config.toml
num_attention_heads = 4
intermediate_size = 3072
rope_fraction = 1.0
qk_norm = true
attn_scale = 0.125
extras = ["an embedding shortcut", "skips across layers"]
init_std_qkv = 0.0461
max_seq_len = 512
max_steps = 6919
Each number is 500 + 40 x the weight over its row's rms, rounded and kept within 0 to 999. Layers, rows and columns count from 0. Numbers have three digits each. The size before them is the row's rms in percent of the matrix's.

# layer 6 MLP up, 3072x768, rms 0.203, rows 294-315, columns 128-255
094:543530416467511461503505484553410537540538481471457461533486506523496479611536511479437492487450537446499465543468565474438472483540494445463565509507519536503495541525492448488585489470501447549495521536373554434525538490497543448535457539538460530474449454494497452431521484479456450579395483545457466486578486544524555483488621532494467490530573455579504485558526469557492568573457
094:453508482493444540474526542559511514549486542510486547519531547471520541553512578504449484485519471477450522505488553494510476437399475546484429567434598530503597489469437519499445523483458564601445464496545481503618442486539532535408546487461461520561531489479471539449520489520468457514588559527516478511509414517468451525451492498521526529498440490484520529522458520456508514483553
100:496453498519539473478533501505468537500500531490536521496496507507422526521576553475489470487497496585529486468555511533574476540531545507520472512524506479524506478436597472526491503523514478513451551512453517507555503512552459572545463595472472523535514574426536537512485465515566553486504520541524465439541536475507457547456514476528414473471551557475488475561474448487553463479560
102:506508486511397472512553534480506545496505569449477501527502467563460555439481469513496498524513523552510522494511472536516463545461497533447477539534488484449573496441540477497496550467493448532540527491544500443540530468460499501496519498452403454547530512496426479460532508454520508518435516514445460440508483583535460531482441499467483557520536558557456458453490514466533513471503
097:522620454506530483486445493493491523462556508474498447476501520493458586533563494451450542477523474559461447571533482537531496504574557499471440493473539493548441524480491468483500498502476499490490536454450508457470498449545439550544525515495561576483501533425494469478470488518568505452530460422456405491471491510552509520488484537540508503488477489493549552466458554459510489511480
099:584531539526510433519518427492486466484520527454569514484498452441537535490499543470456505478465414531517472488553521464540481461490533508489493502520521435536508500585465529527469469542489580516487475403531464567513520440525535516478536476489563478486431567498566536447465504501485454617475478536479501429516441479509479439539479439565551472453515418448573438494529472504480512534490
097:460491440499522535505517523526520542460596536566489501465480526535481500544503564555497474530531459463563453537459577525569488546482517507480411556605416513512607507517490534504520499552518480521494533466485473466490507473559485484430532444476506544525546538464437457426457529495481426492462433489487497525486505482468516499475476529525540558498500429518536423412475425589479558499497
104:586571491541511518468505437521446484472493543505484468512516495479525521466436553512568490526590470505480502574496471446471529505468573559524493527480502452526516517512445543475454473488470490553485448441529459500380537510460484504554569409552571464510489572537526500513464624506478488535517545502547496545518556466500470430565571526515534499498538480440499505561459501515508460469445
104:517579504543540438527555475424504533509538391498505519530516485474554463485483551537580511522484547554479526487525425429522571492536489517517545549535542446489518503451504497544544461518491510435405569489534430509473464403501470498508451501557485465546520567548473579550545489581497617515490513455506576433450448471496422443480467454506496534509508536567484481463510511568543551507458
107:502505469550520527504547548471538505440506525453445517542463509475473563486441485474556518503471550578500536565431482409484486478458506503517529459501543480459556454428504515497496467496603520444483469533539453512480423457519528533483532512518534522434513534509524528497558447560471533577495450563550481435517600542524517491469453516560567459541496508508480439431551470510490563486481
094:521499561580519510463573579523521527557532478595456519476511534531473468483560604446532486498500550398585459451519481476588533453550485588475490526452536532472509521496469466516503488532476484528392525540426520457531498519518500501429518512466541492460442513542480444486479530522528468450521532521421432518500507564498516543406490585459573499533465488483523462539480524549562527500565
095:444484477475491559483489548480425432482510517473517532561457464526500477488493495481488476485442495507526506534495562540600461537544482428523474490491455535516534393546471437469438529492483486518482520478519494513445460544476494490457460520596559513436531467466495476546535563494489497433535444483531500475509445465497441465559514503559437556513532439553499517489510510521447535500554
099:476480477500461513541480558493472529542519514582519483516467455522488517559539493561570516582532501550497456559525493451487515455482477548479509411534500556483519509499523533554483520512389493479459545492518444553476459560498534528484525515517419542538422526488534430481546424563512517486558525521551480499503528521461447488534573469494494484504512465531470533453548525533468490525496
102:417498476520496513486501524456563430445452483515510485465513399485518501490571490513467548457523471460466508471497467500528433565436544493394547497523522493515434466520483544479533572511510500522563458482523413465536548569502502464544449468483525546508431454459507473446476582515530527453486500483459521459492444509427514511489596520515426518573527526512442540509529489474464442526542
102:510531547484507412487557565499514559530470527506478512549572588442526488427427365486452481447471504498534534416494506480437522548505499540487453492492518425604470447553443524534518572502520550484416469443427464419530512490499528572467488534466485508469539516492568453491520497502525521508533534510480507476528509476459433417532534500545508597494528550491532501520556463549573456454526
103:547604505480509518540533467522509493490511567508483467464494513491564444453559545417503432483482519516480498572537533520555479539476466483443528514423450529529420509575486512527498485468426520532555482478495575531459490495488519502491458505529546444481491487549543477495452523499554481505537499494450470478514506522504488546487443456422532441459534507552442481475482462558498500547486
097:487514478578480519478478456457482475516387433512492553560501477517532565465528559456575458545531430559446579500535495439507550432501448549527487497461540473489418494519455450538527452453490548463451583516533477529585547506445525520554482485460542439463544475591495509482442477540445486448468515474501510538454475481537507492471494457481500581525487509492562534508547518513450476492510
101:553491460444517462505502577424483524448495445515598509481487499460430474561534461471526509553510554552467547470485470408499443493467472527538465401518462496523433486486455461529439448507493486490476489548477555382522526535504562583483412454477519566459473431519462435532511503566531437477476539474524541528491497556513538576516506499482572532497458428553484509530555380454519518521459
105:520441504511440519510488445576500514462501496414530520572456556514472450466497509503551536493533528551529476528512460519490477517521517547541508542466495500507490393445493479538513584518477456494527498486480526512470493450397465488559547526549522464531419575528488450515548501456512480596490579492566430533534535502555505496478556466455433512505558570519517487467418484515471439463524
098:503446539490476533460489486480465539503490518469560445527538474462465518460442520530541482469487564456528444569496452485543459541437488507497526533496404482504418499535544531508565485487476506517461482428490512506487484461538461427477466454359542534477542492538501505497535499513460505531540542497456525473511488545525484444487486473469475409526484572517416520495469456541463439568526
100:496506518541523502452510466449557493459490504536616566515506494441511572550539412466453509576443470407415579430536510476516515459449528523508539555522505520534421468388527472456477533500573510449504462489480508513509509474445476532487447529508506501512479480504482541499475500507518435482523551529495486468472483518507492541527505509426454458501542494475485488489427461460525466507563
099:568457467432433526521559492432552518435520497534473519481453504519440482521464516463464540477460452527460486483480460491534468541413458527508541488498529520493530454515401506491523500505475517453524494562557469428527536600494554555487524527515453542537544535458507489516467454512494444405518477505455565524459486481423546590559557438504558488561506494576471468464530455471463478534558